Weights of a small GPT-style language model, trained from scratch on English Wikipedia: 4 heads of 32, no biases in attention or MLP.
Each number is 500 + 50 x the weight over its row's rms, rounded and kept within 0 to 999. Layers, rows and columns count from 0. Numbers have three digits each. The size before them is the row's rms in percent of the matrix's.

# up: layer 17 MLP up, 192x64, rms 0.165, rows 109-175, columns 0-63
# down: layer 17 MLP down (transposed), 192x64, rms 0.152, rows 109-175, columns 0-63
# gate: layer 17 MLP gate, 192x64, rms 0.156, rows 110-175, columns 0-63
up109 105:528497593454451470409540508466515506515518495491447500488500601531393497520469525522513542530463447512471481516584514503493500529366544515510415443566518476583618472623450452489476403498501524
down109 103:480609529598484472585477462542461467488435533518481516511462416454502567561435449442489455400441451545470473510502540576505397517620547508507514535567494408471441538502509556529563510543481498
gate110 100:495444564395528510438473525495563505572531452473439498485580381540481434414667514497481494512553399488496511536458560507532565472543561510445464411519473510459491507565508547509487539493479483
up110 104:445455561570516552435428562537451517585445464499474513510500559542530469553445451436519493530448569511397495441570511508595437479449482515540565500477446502478564462501623562571451501477444564
down110 101:485500445495496475555546566468563457431502473383511390469477447489553472571475525534438528460541474523437526601525544506454480514454573468590535526591553497483458426491407522564468454589527536
gate111 111:473583550442513430501522512493540518543498423541466450521548496533420462534523504546596473463521485432519549539439580507460547447458485562574572483533437505563519534443387392568402508520498448
up111 115:461480480442489585532552461528578565513473452435479593594480506481524444510519465547586524479478507510436543593511598470427524432461506518471565453546384457536538481469389500468462490487473575
down111 104:526548475544488626523533486442602483557471619461561566517482503506533521465489575557445409440493469446374518538476488488498487448484476445451477488453578522484514446514548588481410477495475556
gate112 101:515630615505459472473585442598575472528489509515529520494593420503477479499443503479408441525489504588503571466487463505449428417503526513466495492513485503557522567478464580596470461520473444
up112 095:460383519354606458516552513524541554488467511530426558430515583484521533490515516532529492428541511452530393528504562420498458523500525531477504496451474506567560370499516563501484506515485562
down112 100:503454505520468512486505487572487444516545481489502423516433372465504532528489481474553505578513424538444486428586497546516469613509451586448504479497595417531497558511503383493523598475567452
gate113 102:537496530526513432494480500552420477475520446545425525497543445529581507585408527446460570531481541545484469463510627527481569442443481489573520580485521489446529485420533500546474455567443634
up113 103:491523523614431511555538635543470489386412550512469530473461484473401494510497507503463524454460548438520522449520527473443495574521493544513500426477487550543493463497557375412525559555525545
down113 102:509470512537543572576478515509539444483474475491538538458432404460423479451481611509477502535402498548532559473477518406516536557429565528479474535507508407589571498427456486491446578487469604
gate114 094:519481516374527534521535516547456443505500524489474439520468458575506506505442572440522460461580380445572462544447579508513517550455500487459477602596550479412577536459482481577569501464467503
up114 102:440481518550476571502492468527611455520456425446503459458574543433468505604503460477566488533429495488538523514433560549471540491511585530541564512418493621563499428450477518476381461520516521
down114 100:517446508495502551601601547440486472486482545424499474489410518428446538505526523529641521474576482509484483479508634538464530499568502431502484467516513532501468355449519511540528483495452425
gate115 106:513501541509547513576479393493529498570481441468436454575538499564470488540515459409445503569493451521478461554452441442509447503522467588558469554529443519576478534550533461600550484596381490
up115 103:513525570455428458456557453527574452510463507508438600449541437456500580463555513520472434512458414639469534553509448482503492581483572451464537415520543462486592487480523431454555473488518461
down115 097:499494539430488491474505431520436481498536346527538424502599399438467559523572506596482609497523491535494433463539494421441599475470481519547475491509564483529490531497443555488522522564453496
gate116 093:408533438511481486538557584515588496587502497460488483470469480536489554504541402647557476470465497484510589564527506433526515469451515503477530467510519482429472407460513423444474473581560593
up116 090:454529466611478428474444520535499494463532537440528492474573571451536467571465529478498527493576532456528496433557469497549399510437496459421536490542603535556493511342472467494468446496580459
down116 091:502516517489396551547499491573493610463457466521500373617490390458464544497469471474404508556544491546452484470479422484501586483550477518526534473536582544454449506468497557477453472563529565
gate117 100:408443533448524484587487475513519430534461406605477479492442535543510558560535552496431508565496460442402453610487457439515595517408540527464513509507585472433497550472461510471446497526530483
up117 098:498472429517365454491483537657582472501498571463488558447496503509471508503473576483553573484502503366541539523563479463473548515478536540470542499422459523507419469448587523536543520527480449
down117 100:481446515571561556522474459492487529569390493496557422476595435541548561461538423533502529575479490512505479484390512566505533457452504481482557456447554578455441505558570551475522417426441544
gate118 109:524504494422540556458466523630548436495383417478505538475484474491554529576511494611588500556412515468428506459462499569554514517488536391497520521493463553442543467462465561573519520460522507
up118 107:416478458588501439418480467468502496490496607573558568529487487485474527667535519486604553460453453415503518510450494455496509405540523521453468473499487473492584493446459509503500554507420554
down118 102:433536443496535643468546537463542555500490461403451502508468540455478649517437473542528599521420513525527508446409615526482518517535471497546515457496481549499524458495499460402548485521480504
gate119 099:544410502492572579489525526586490499536436499443497452477432452514473484494526449463436534446614517528478481572531503511524482398575502536559466447622557456506630477535488463558549482460538473
up119 098:492493494488457458523559428502449622497499504588596440455560516451445522514443500482534472515467572480513454538518536423505570495535481500431402580501385399535534449501539487510452475523467606
down119 101:505475481485499509455412589486501498531459448526493528478484452489480460506532501455584519442540497410530601411455491577483494517488568483519478490690550506507471537505503521452579616452452443
gate120 097:538394451369457547491495498489619550498454436533494522542481471592466415475488497505475550573560472481509467499524571425550438437579568475504548497569544436488517464427488540498490408501524500
up120 105:601516428486480524541433601458448540519552553420557583536504475427465531475517525475520595421464531538478448477546467467501422516507455361461488545488491483494523584552555447529514481492435427
down120 105:455525538595569489503432475461448448490478498529438490499489498522480451485525516616506402536540534439440430407444533416575564538572530521558459497423502505517407560533485492495529596491567440
gate121 085:440609452522473427514499491441548593472463480458453571420485521483550524536540467576517570473469487445550562492450588496520536457476494573558535507439516456577480502533479550598558495507374445
up121 084:493495508491457584419512471499561450412466441480520532469386481458473633501457511578505460476548513483503434493475540479472581556579525461399547431548484430534488495493518539545418549510601511
down121 078:409523520504517483514511535379460540491549550461535421547475499548469504584479509515541536500478352496381553535450535470422528517519499482568383546509500578565562491475528454462545496542462544
gate122 101:477451556507557508417495542588481385571459526537449528625450495442459540474526460555406527563551481405513558464459506384513481543493483513449589532535427571496489542503515552499506496508482471
up122 104:421566557428392484463401537423433494513561531561450488465551425484554553622549579484559449464497539505524470469510524512446561499477486488552534482490566430578526406469527518465546507492489463
down122 102:546496444368539496526474448606547466497487413434425464521526524516489545495483461456545592445590487529503499515518430491536535495450510508612503407474408453519501543578495453496560548434541545
gate123 097:534436483435551467540594494544505504519385521443496496503471489511538504419459533521542428571521423466495517490491517627539458514520407436549632448485571480487477548555427556473444474567497483
up123 091:482515462447532559439552539429537515508443435536535523450499573504397451466530492575492494535483607407475609500444628523415516503479414549560449465506484412522495458486464463471478481547517502
down123 097:532464452474494468552461425487549480439502518496462487532565590523450472544557517483533429569468427541486620483473508485487488546439484520473536512411464573496514410491698527486441505468524493
gate124 107:528430625526444503463514525540475487570462392544506480541393512436496489605422441538508519458432521469445528474427454502518558465459417551562512581597517514536471534544468495487541455461537478
up124 098:495449542415519550563572553422524473536498453458490637600460480483512487510530519512533478540508437489405512423567484527495513545501537545364503513530582423560597506542496518464518518540444498
down124 100:533445554584516528438343532515449558516488497491478521479429480455479392457551585517482480503554487496436516494570448468482502554415538452521461527475523544462520545502549532584599437549430559
gate125 107:461506503421535433500504478568497467537487491437491528518391443545446472495525403474492497568528584504452602416470619530476470435480482452555493483520504557433568550502534550583549504582570544
up125 109:454553515440505532459607596512453482607518609541480492499573474464498507551504531456482398585478545444523430523507431422457570571443510460418446459542510482485502472485503480528393521503488466
down125 113:523472505457510461466547543557515485435463541557537492412529423550593359562420533493532557520512536437496554505506555538474577394455385535469536557506429550540482474482471459524451475491447481
gate126 106:491531478467540495467483518435437504659538484393438483588441533498566484553439472476414505475487527475456425531462539498568523484496569557491485554470513500364499510480479573556489471537511595
up126 093:463395536500515460549403477423531395508462450558475502536494504589558570486551469447569511521444515467481553506494474495468570589538507487530391565447519482456443454572517602486550559504451471
down126 093:547468444510444438474456497548533493440507550463463568517431599498520496485443537492533458555403528554637471458538510468524439593463516492439540469390453467607546530490501541487486548586481467
gate127 104:455510502539475451531552551391551489532564540573528499494455471527472454439576426506501535515490512448555391498368607493509468506609527527520505560534519487536471527452504415541475461586499575
up127 098:524468454514584532548475537504469513477419516509486595424520482530434503553501460438470485436417554524522532582538526495577492469591517376569537429497425506450596499532441538514457453590454497
down127 097:509476540505471518476465488333621478483583500516410451426489543534476573416467507577558545435487477437522474534527500438583496553563593502492520532452547463535490517472504459575543461478480497
gate128 098:577601570433587462427510532501597490520466518483491419447417478512444483514462604589519529507467486514550496472499518377555403447476567495458508507517500560465509521415539560520517490510439492
up128 102:497433468577452508428516608490564555419486489600393475507502551540445438468545463487522564513464566413505510521617458561455517488552493457443446483591517516557512562536468550517493442501466517
down128 101:457538530512520422454543462494652576450400575513486442516553458431539538564506499545476522492507539481506456463452417581556496486497598505484478540444557442540505511477377550493485480497477424
gate129 108:518467521420514496524537467626433507590524431595398511608491499479466429478547553528511492543487513511546554550404492425553506464525545539498540492544440532442451398520464540494544480425474475
up129 109:556548496402503513435484450500450528483420433425557568445591469514581441481541539613497474511560390488556462510543478411456572523505538481449489493544541484534521465601497539518540549483457451
down129 112:567518526420577490449502489460443535466443467542456500423580550557499557479471596531475486475484551499442476521535519500439555490404530458461544602546457512515461525469591528432385448592556502
gate130 095:512376543534482490564564481515431462520460423418411472495531470556465435503509560509553509547522563520478457483463441516441485481479488548539482579487478642452392470517511569521530549422444547
up130 096:441495455518457515572464552456578546404495492491563439474448490570507526512486586539538428462574547527455488531544492602492513466523433493432469527421557622502428540576452506535481491575485428
down130 098:477572502449485475572502539494469467535567580561555579553541484479479625458539357511444471539410489474451521479477512404551496531489535509492513487474479351519566497518409482514524507477498474
gate131 096:531437481502450578483526618473513456459395499516482508466525511518539556485446523489519515460490429418463499541496569486431522609462466591544540450517551444615515496494461394516489473489386457
up131 088:581534520517547548452608447509505420427454416514433520412450507432482427532517519480521465527497503509453496551546510553522517524493514427509521520531577489618408485559518443431491507636466485
down131 094:525448484567499481486458618505504477472494511465466507558579600427480460484483454522476531498535449487489418509503520558482574575506456372494438529489433631421485552453527578531514484457558566
gate132 105:509512541506505419458442468505479363596512580528442468510492508456451431474616457456434517615476467528491491531430448510576497433526446406545531521561487562557550517447496534485556494490539497
up132 124:485487568552468464556479513467515512501543481597483429408475507447436574540570529533412520540452521504472477494392549485590554582515509480412539542483442525426468453475500576476478484598511600
down132 114:557476572576535440517420522481421449546530532539494563544516460505405533519575477503528565469525449521582395511488527459477499518522546648389460448520406515489435502468506450528455498492498540
gate133 104:500499529465536513528544454604425505592454523541547455485507425538472452536422417568425478454459486544520459559434516553511445494540418503536448599543503411430558466498576461573534546518447513
up133 104:577429544513482568463490545459478578516477499469458423517496576390561511454546523497498467514481561534512508513582550420491624419529446523509471565548515466446456410523401538463435531480552543
down133 104:546549510399524458578479528627478519473366532465503568468518410509446430436473396500497448526529530518457524486428498536444445541494527543567502448517479537496418504588492458484543523551521560
gate134 112:491547588434482541433450425533475502581440398577436497583554473582577430570541502501580517531497571492473409444466519498502431529469525453583453507521534505448439494530478434539537518477537495
up134 115:501494506532463455554492489469539509444566480494534577456488409568538477520442588381443459495547330519504558584511471544482466466502540556436513500480489609488404513487420528509531511480513499
down134 111:482513503512445473435594460561399543531443456553501589473511615489441449553455540448450463522510478587532481491480468627515548420529573458501543463483530474551486448447449462495465432540551551
gate135 081:499509496510520453586485441503594454543461493575540473438572554427487505590394509550589459501486460504527462476512500568406532463492432438493506532498406419484417532557560556458475436521455548
up135 078:517507453428566491510455521518440523494565569522503545451490572409610569611466449465509601419425479493406533508503511521465431534541514458511556512430479483583477452498533514415467469476440532
down135 080:500477405436438525490524598497496491459492507536444430514488517521568354435514458499546560524502501497571469522512569499444578378534452446434450465541540480568584511499459500611481524508516492
gate136 107:462498584463479473527455464568524492519435450470422499407524510551519477563545516520505525486460526588412542523547528526540504412517409612479476596529442446578479508496426486551528389501553446
up136 093:528453514462512632524457445466499514441548459630501545520582443505445481526525574538521522414507419475516492427477502534486553424500510486586485535562474489575419474517505561414489501430425541
down136 096:595469598517442465472589534490468456586474525446471562462463463552503476566401492515517502452413509460576597482582529460424466538548498474578481362514492501449489482539531500541502518545465512
gate137 108:504490529450524510406454533566493485471499447532401486543451485507435450508526533511428505509518512505393482603422512556498487516502444529469481528554522514531559676474496478598491477588527409
up137 117:497506507459457526462510472491445460485450509580507447489491510502632520574479574476535381493550474396461512553520542542532565506536521525516482520538529512514466525513450567483333589494541603
down137 106:403520433453519519512578505445385504459513526447473565500565481486459533460537519478518530496490546501458488430531405496576495387599522530554501579554448424576522526515519511455559528397547538
gate138 095:475478507533589519502458451483504456466474366545488433531558497464501507538410517532384514482519540536452475543515456574493513480487439527655526505539591474477445567466459525564449444490568439
up138 092:480499518500488488495470538477464451554490549449444524395393513578540473528414441443505517553502340564494482580538508427556597490493574425471537460495517540586498505521489510506527542526473583
down138 093:464490570584551519462585414476587522501493510500570506514565474419530462553541445518417528444579488492461503513495464579514512424515512542549460513540571500429337433457454511478468473543449503
gate139 100:589539511526526443592460451550494362540424600511521517547506471507486447500475409639493477445527534384475473469478535480544504373506464517523522520537460501494510440484475501511470442533520532
up139 098:467542485532509553432546437535454502487529557544481489529406518507534420505528471574359476481518568478533488440501582506524592455512416486543480524485472488537380523437535427511532529612579506
down139 094:464566471566529476544490451487382470513514405472509542619561507554430532509538455541519504448494538472479496465496536524404442488548410536524442503609581527483479508470505398442510587567510483
gate140 100:559505438438563539545536469515486413510441524452518433550467495535441465521543468562438479494576438522596521513441457563590477521485400514531489472481474504404401509438449454523588559541579498
up140 096:531515491533436446516518425462580477438546524545475495541507474532547457539521471486487479483478503530545406586461508523533505494489449339399521526441456574552441454434626542579520527532518551
down140 093:609503483607481419503498472542503598543520524515472464531476566462479500511430482513468503504550511474487586421450617424433460493510512410513425498528483544403473488480564522416470572430546516
gate141 108:494500490448484435511559463544615496515555419494537481489458496570485473502592428500427507602508544475460409498418557497504442559439549453509518471567418529483491604416509527491440539593480505
up141 108:519468515534518459375522509491545464547488470458438535512455516507448494463616484426495478414579448650579470450583479490472524460449570436468526511443545484456577510459507548494538549469552544
down141 107:484466537549551592483459454557603526399546469488532514463465450450469401579488494447533604508503525479552493475506395582508530469491523530525459472470470538508428489474610523550479403509469417
gate142 099:500412546417467507597414492446468499531442465505419480485505441488459414468425505521493580580467544463540505523528534533484548434548517523492515607604576425494440444490499531544582460448489535
up142 106:392486470503423466556549531504405412487507488438532562411489468449525568520542508435409481491520445517590383506500546445487492532481532504420535521472549547493503479533579588481593510555481468
down142 097:546596602440510564508475488453511514492519441468502632507570482498466483508498495530493542495487541519554477514572525337457398567481482590447467516500527455477426391492468521455495524466494538
gate143 100:513437474449484468504461404481533429509375538478455503483499466517495537574515427626474548541505469567432499531446637528485501514486446444625528592511465548484523518508488466534513438457513462
up143 108:631450510435609474539516453484518446472500515423538505559474453485502471401563458533457491523453532543386524526583526539428540517465498508575443455544470448486471565561436561540573508460459532
down143 111:478474562522542531543526418591474547444500414494519513564563457454417606497506442401423439535517517505493547489544486540421512505492533531453407530420521547455458555545426460565518527483558570
gate144 090:508530470444502426524562502558459505514449479515513528502366531501459572503498484545503410555502516585497440569556466547432484501601524408495465508534437480422408400454448527448552551540493557
up144 084:592458575556521519494430454549513522445521471500508633527521552426429480476490477416516496408493466421573515457539491564515399499498501472482529466534493477481526492493473572478635496479400437
down144 090:527589532482502554419519515487584447487422351513450473489458387492523523508538486438511459540546499546515520449461492463414547473550619494497508471539540448532544459527435487542608461551542516
gate145 096:529578477437498513479605530576479527541459534513432392531538448500497471449533511468523528557531465532561550475470446571557503442542544511498603596405420496519506440482501581477462394486439486
up145 102:441570542496498491480521548473595489490421486526479508537474501491546564526400480581590499528451521452557439530479506467424518565476471482485331583523472601456463461561439549454474485535538487
down145 101:488446375513470481517559516555432484506479484503475440444468412468529569518470578463603489518573497554454520477574483540590500496512468431502533500537515504610478486418573498500588535472388453
gate146 099:480524457416505421470449518527463364542474461588460516540552474646480474526402573462470466524492507550432449522517622430580439510492490508442557498472533530543516477524525497556468523493493505
up146 100:504478564425527444391485462476435454526588404617506427459516449524522487467473409496516529485526509535508499535562468508574437548524477530526557591511445486503499491555543533591465546380455509
down146 105:476484472564547517460515511463609574497541488522533508528556472536556462578426570495510461465377483464424576511580550462496509430561464431418483539543559412435461433578486452487486455518483516
gate147 095:555519531426531503506565407557442508565408503515459597439457459432479512534498427495451560488587489499429536431479521445467512495433574538561448516600524501432556526450429560493465433530504543
up147 103:518511537419518443454561468593482507531546590367477487543514529557467491522556450479519420509527609471467517484558467409445454549498528505429445519434439487474577433569551430458443516511517492
down147 099:489494473552452556364473536485499489484572534486478496542484519593531382585482532562483457579492483456585459535533523550532448457517468464506372499496570537465516527461467547511530489361486469
gate148 094:576468469564462468539509518549502506491507557458388498466595472541549579510560436536554500445571419422582477457520472398551495445470472517536475550515556511450548562507414496506514424602523483
up148 087:564433430485528505479462470530558524529412538540505524532546502537532572480562521433492528452476418509559449513532535417580475483428391500483536520434425601418482547570500480510626475483539504
down148 088:480502495448508515515482523468456468516564502522440520469461491485548600460495522473453571428535573501490494468532511476560492474561564512486489525286493448518424556643471476522541473535430511
gate149 108:528536533489451432546537453545524470557391472414511485492449465521601531533595485505579464485508464503489503559538482434514440479535522494491483527525546521519497448518499577481506342617387468
up149 099:518425439571491511476521475480565471456445531466423537460522522539392606523478613517566548493525527505482404544511502519588464463563496441557406540433483590494522473524546498502430498461547425
down149 099:494499544524447533433476455489498427585545555503461569490507446450531546549425485575507564500514451540621493473498536447502552524494470428507509528507330512517484485437440464553418566582526462
gate150 094:544426547487472543543433449563555443540458455545479404430461498460491389444473501435523396476477483555532575548551613466471472504559518477495475509491611521494516545432481502565530537588507478
up150 092:437503513523555561549445584483505416562505392448465522494467520415542549468546515428484489590517477475570551413560510529442579476510537489520506478441368511473509554578527419503558469469540506
down150 098:504474477527471401405525494403503521472546511510428555567554662533489505463565479510462469560478515431534475447507517512502432506549569532586453581423486538511543499530444526468461412446520550
gate151 096:498509487472480465536524416540466502490530549566430386535481503509518472564457471524520468498534468431562526473547600446443506498435563566488441537572560545471639433407496504545439503401489486
up151 094:542583455448418510491530506483475532529483523531529475434531499592525549482452500518452449474557523551445543414466564501565397504498516497431493460539573347505450476363537468480549479506508432
down151 100:489483564606442496526337503489543548548525480510522479470515437514588439469457512562505486505501453481545452448476486554579496472422464461512583450518478449415553502466557538469503528424607564
gate152 096:605496491457486447461510458502455414517503552547453461395418413490543553471427550495527570537586517421494490568549471460466487519487576514517589469541539508500530476461513396576470592521447486
up152 107:475470465491456426462472485466526523462499503489505461489599521510501529560489524513624548461522545580522431570526499474535515517430567562411596487444528379499449401415447568517425477492493544
down152 099:511530512474518513412531416416467532440556448476503548481571545536568382447485446504560488530572533493568574507577478584521478495458509497520521481380430473543450478458532470475524575455435584
gate153 106:641390591507472429441552524527522408528507473502530426504447370512556595523510498531584473522499485449483537562413453475534466493476499504442497549566473506437492505461495534436530496539511539
up153 121:504460576456524504531462479463515554468495577454528523517358444454495464558584511538533486583396497527429593472596485500459413487493467588509431474498552479559516570510491474484484519605489537
down153 116:524394580475477386509514518551418512505531551560493532460543524495491516476556507507455448562451572530486536485372388485508519469542536555552440424516499509516433521505459551488531559606462418
gate154 095:520511506445487479492563491638472465547552458512505523499465512470479465499444519547536560526557526458512478608449496488438398532626520547476455419533426569518518549510374566506439522460459544
up154 092:534509498626652449520475516499493494499496504423548511437497562402498476489464471510526602581504560493421524415439398484426488482529566434486452550537456543488470488494474510467570521459498541
down154 094:442502537425520528447386476399534552562483506574438491510457400604593522503491488503449460479501549551534556555480624557493478521467478398473452466460448472532545521499535566504517469513484442
gate155 103:532558486416409510498440434490537434561526458615458545446522485595508523454497445448451506568529516501483438491510560412503514414466450450548456494569516530539493444456564627534533531534471453
up155 101:506514562548384539452510500489461439518464533490533412492507496525465553439398553537564389542530538522560526520439484464466494518555494499575478423528483409481476405505499527503573558615537572
down155 100:533380466494546508466465488510547493556403441494445586509489490471385494576510465523516436582501512475610505492468498463467402545511508462498551439565464528520537551506575418553579532475579476
gate156 104:494454504429430377449451560431528514512475438591512450518507490551508453603472470545518514542486529519472507463448494527576397558530373508478461546595416532497512518506437530543541477424514522
up156 106:550524497449419457435468506588508539486482477623636563499436517475544444511533509548471467460456469533423462452519496498551465521466534457550512514588547446461430496480551497561589412422487455
down156 108:546486429458528454392615499491447509459438568505552526625491565545444581525466472493533493486566495520516508465464514543485464417485460460492474472508546459393488483474470602587435499584522531
gate157 091:522475429574598436502473598510550401572472583527530503507503431414446490499528489634517481551480578512486502487452518581485496458447516411574508505457528533440454510407503487541486492462455461
up157 090:592508502516546602547527514561418514517508500465491557553481476470480462504460509526530496642530544481543529460463489446450546446455550494569504410482519445529431379516454472363536566466480508
down157 099:447524570511527406536599489554421482513564325525546502506474566499413511558515375459442538441534570554464533488492473449499516540541496545561512507418474528509566501471474500521484483464459508
gate158 101:544484457529515397397534421557543507506486456561496503437451463494556530555588434503489478630467539452465558578424499437470497521536560549549505509524475457491499455487534530491499449535349513
up158 099:401496494530521488559545567495503524522460471512492434605563507526443401553449477555452504437531600592540411524507503524465410569479520468478481423459526607516505457435504431516529549529541550
down158 093:514483565513456440466497540516447511624522428530418538514517514505472405479430471554530419472566614552532367448547465494509480479511507553524498440552462488561511566516469585453495459570454529
gate159 108:513550440422576431477491431453549488587461538455453477520422492547438482517546433492537503485499564443468492529479610422502435412486571501459586523539510387506437527461513581468560535545494485
up159 103:487527509454604502550506613448462534542437622490446471467417433537450477481531396477466485528483539483475494427591521502504462473418506500515459508468615489482434528464450490547550607530523486
down159 104:500527465506476523451522516510482509464425482513412514461488561505468518415433481436476579515339505502449440476643554515442491530475524506510573590420552507519496517510626494479550484526554513
gate160 103:561498527448513508439572510423527551439438474474491418557560523543471448557491579553542541545458502344503580562464557499495469444494488451542491503487502523520611492509478438597476557465516423
up160 108:426542497515491475624521473580594530524573504531477548433472497503547532477372436509554481529511535506561490399460540495414559494501532525465453548451506544471415479518561544484428501606477552
down160 104:496445444452437530434518486482536474441516498525482484497568347567550595561612597396522491539544434503501432550533520478528571492525476469464478536488478451538515560476464566443439507476535451
gate161 110:584533541461446439494589513567498532477483444504412510526477467618451439520541484483447529503425413558496575553491478408461443544467550540538522544552488566571479504501475590508495520467411583
up161 114:506625471466481567552493558521528538530486511383488535529520431573476450497441525375445508498425438570575497554443528505541458492511439466491476514531519485468553473446404530419467570557523559
down161 113:555551519440496529609455441469493475520490419467513503525484583501432532578426413507534450635524497457520542391533539474576458549482470530469576470457470530504480439461513504536509527564513388
gate162 091:613527495370528419509530442591461545511472410489429441485440511505520462549493493529476463491573502496504523506480552366453480481546587447511495543480439558516595496568489484556507490532553437
up162 094:484431527492504587470560517467541469512524570495512495482532453462435530424468586466515450531538548490519545451506489494379525475471575502581505458499670459478400492515459418503529530448564427
down162 095:521552481503481438487466465530524498474492543530499459416518347499543498584382522566595461527547452442500547549540467429475501558468551503450541511518445592552487432550429479559451526531445442
gate163 094:465507616451565549459563473562574417587447476522474513452454544516470525507546453518518450543450586526500427510488544533628528526417452459492507470467537652512501459458493491479481518482541548
up163 099:514583543546488482480399473443493497422512457533589504479561444474488561464566596491444527498530426449567576539523438512445460454507546582483421593528495476568514474560471427530417474560505465
down163 097:437441462342535500488485431539545501494522583519472562431467524530446521491571476535449517475516512517486407586486486525563445480465555451530647423601577546493510486459504487498492517520481530
gate164 098:547535514420528587565500602513555466531422436470534516548405456472482452510518563586488533534470601532515519475481518590466440509453472436559471534434506537452448408425516532545596485507513468
up164 099:499497481542478523519521533423493561504528494510492508474461517476474490528505494571432509501555440545561475509487395454485550360573590497418512544522595458435597561615452410525485439516525466
down164 097:453516503494505460563444451580534438533534479547494489530488348439547537475547606460363571508566464457485479515544507539502469465424574437482441488597500548499482486533469550475555507491498571
gate165 098:497500507458483470354490580517490519520473547445541484458527491578464480512532451475442591520537501506478473590517644490592543455491498447459556400471502508556475496510380499475514547583503450
up165 099:506416560552520435491446522496515394408542471489463441506520540535518432461565472522496526587463583483494566519528503520478448520545616605426461548429484442484532566513494537618458477479496472
down165 103:488482459449485535446587496471493490458491459453624477405472553607523393468482510540502583537625469488503536517471516412496445493490537507477555521526510516622488433569479550442452453483473491
gate166 099:479554570531474350447397502573591473473538453485355465479538491506483542558508447598466467582534432463425572519520527525484481510466541520473515477464480495470486573499520513493539421528531522
up166 094:481477549482501578408520498453544451512517464480568451548529470525498504464554524406418505513636466405510503410552478477493454491507543558473551618447468546419457437491567506493467531482425566
down166 090:478429545530554496558548543592518519471462511459504453442606435585471452501469500481405528483532575494469513575449489465576445494543482632425494545457474542469551442439495550468405490557487492
gate167 099:528452492502469437504459496552531520591421465439516470579522339474459489518525495500484476576465467489556517471556443480631453526536582419523505563428569493540536472471549479534525400510501469
up167 105:623493492507492597542489462528503545539504427483514453541421484466463423414540513406579473376535483514470416535501459508482477511501488558564569489536512558464572504571535554529485387466502470
down167 110:491504466466525523503530484470512383500563515489489545562507551531558425520552444530443523439558520598504513484434477547511445477505558367484562511595497493444451437448419470628564533489540467
gate168 103:513535584504370539483559391494401432515509484530483423502490384540443541556481472548494486554556482495412512509565530543552506527496490572457524520460534408507482495392516503481528532580457542
up168 112:518499478436623481514477460504469407511526508516567483471459517466489483515565542375570503460529444588505464461482498515532394611541526536457575436501569483435529520456455437531555595483453507
down168 111:573590480503479538526552483474451547511476554527512558457483367422472483572373533460580563551482454457512509531501572467518452608492501430423518561418467483469496450512481487510485548447432520
gate169 104:552498500451446523509555482496525521560442415582461487463453463498457487506540487394497586559489541478443555550492583597433572474394489466576534519488498599508462507531497485519481438457520371
up169 102:563425505465522509452540542535474497497470557453514415514567443545579438541537492478475556455484428410559496580489498533517560468461579539520513475557611383526445537460509539443542420457584505
down169 104:499414571431498518492495533488477480509417509595503588486453500523443514595444429526540482544507549459569463534409508478528393523452503568563506591525459547471537421482483426468516551405554533
gate170 103:644509507516488435542542527505554491546474473429481394557331516499450485536472518487469484526569535479461505531541502438511443490470458426533490501525561487454451425472519476533601504501613489
up170 106:439500445551444500641483441517530452478513483465466550393555521433518477488508437574672506502513467546480494529489462467452474545499536503608509455509515449479485482532575516565561522424553493
down170 107:523500508472585533455514461501492518527470526511549495577568348480412544504500474546501482439547526400570382442456512536519554534481470481407448534511467474531514571510597542425455522560450485
gate171 104:460558469498555472577523495595411475533458502451462319534533476534530506501453503512490446570446428466466583574605483541464553447480578539544476532529574540508498482465492488510511471569463519
up171 097:463441467498553440468595516577582536510535561475467537500476488556509481555514516459379455515529593489591486489447506468489546562495475488403485537415443532480432424532501397423517526571450510
down171 098:497444489475500513524488494475474452430550532584509589518466540551456385522518475497501536479539595517544458528372480533584432526500453488489424493540485434545531552443582490600403482432534551
gate172 106:445479415494496479533584506407487379534561485507459535494521523572495458468549440560524527456567541492391513529433534525529504570490471479528532543565430584484599499537481422569468420452481455
up172 089:468535520537514530528523441571518444533459501476391542520574489470508473402538508490517578602471574532496455486547396544572485485526533389499509524477511474392459455492585514503617447539470531
down172 092:519641485587509491526478493631441499484508522498542449484423463529492554487417531593566559484524409518522453555463452522418498493532495498427518537506517587493546444459507496411527521399499473
gate173 108:503555491434534534479590472520499485538540465467450522605423445490476487521452511572474496477543503485534441528438485490540432515514468486505467537569574509499555560517382476470554589667409484
up173 107:419485470555484522465445572483573472457540478576494508418522431480481597528487486505464598487492571448516499622378500552431496421563516475477473474528515568389467483473514530500451504534567534
down173 111:508489487460532484485626486542470445534470544419464492536583569465511333523499492464545478531429500505433503377581500436568551525468517511472472544412555514508576480513542452483493530555490460
gate174 099:498524530494506399531553386621547487559464512555519541411476484429552512507484483546506590494477517475514563437483473452527415543448497450526518490500392491471510443544480540569479413616460515
up174 094:503499588560479580494500450505511427446539481582550511441524419550472452440482443478570537551569410487509508536474403531436462547443498537536480547611538528500549402533479501519597451502528435
down174 095:488513546503437551473491395613464491515481516448517523497600493483464594548528509554543539478532442522485436519431529457424444610542489453629509479405430482538499507461497538411481454531490523
gate175 102:497527478424517454483485382506539515476439422365449483523524424480473399477521516514585534575485475502489506488566545526447568463488586536489515433575514481438517482497508574554408567579520491
up175 099:436556493532516539540467531504359431498439465466505499532563515535471509484450569486499541588553499441437470487474504511439525458507475470532541585349506574451431422501487552451528541495503609
down175 101:583588527432474536489546431479573473467434460535544489442468421576541474452543485501530414447529407552407492548497585482462418559512485448492470518430485517471568502588407525504537470551502518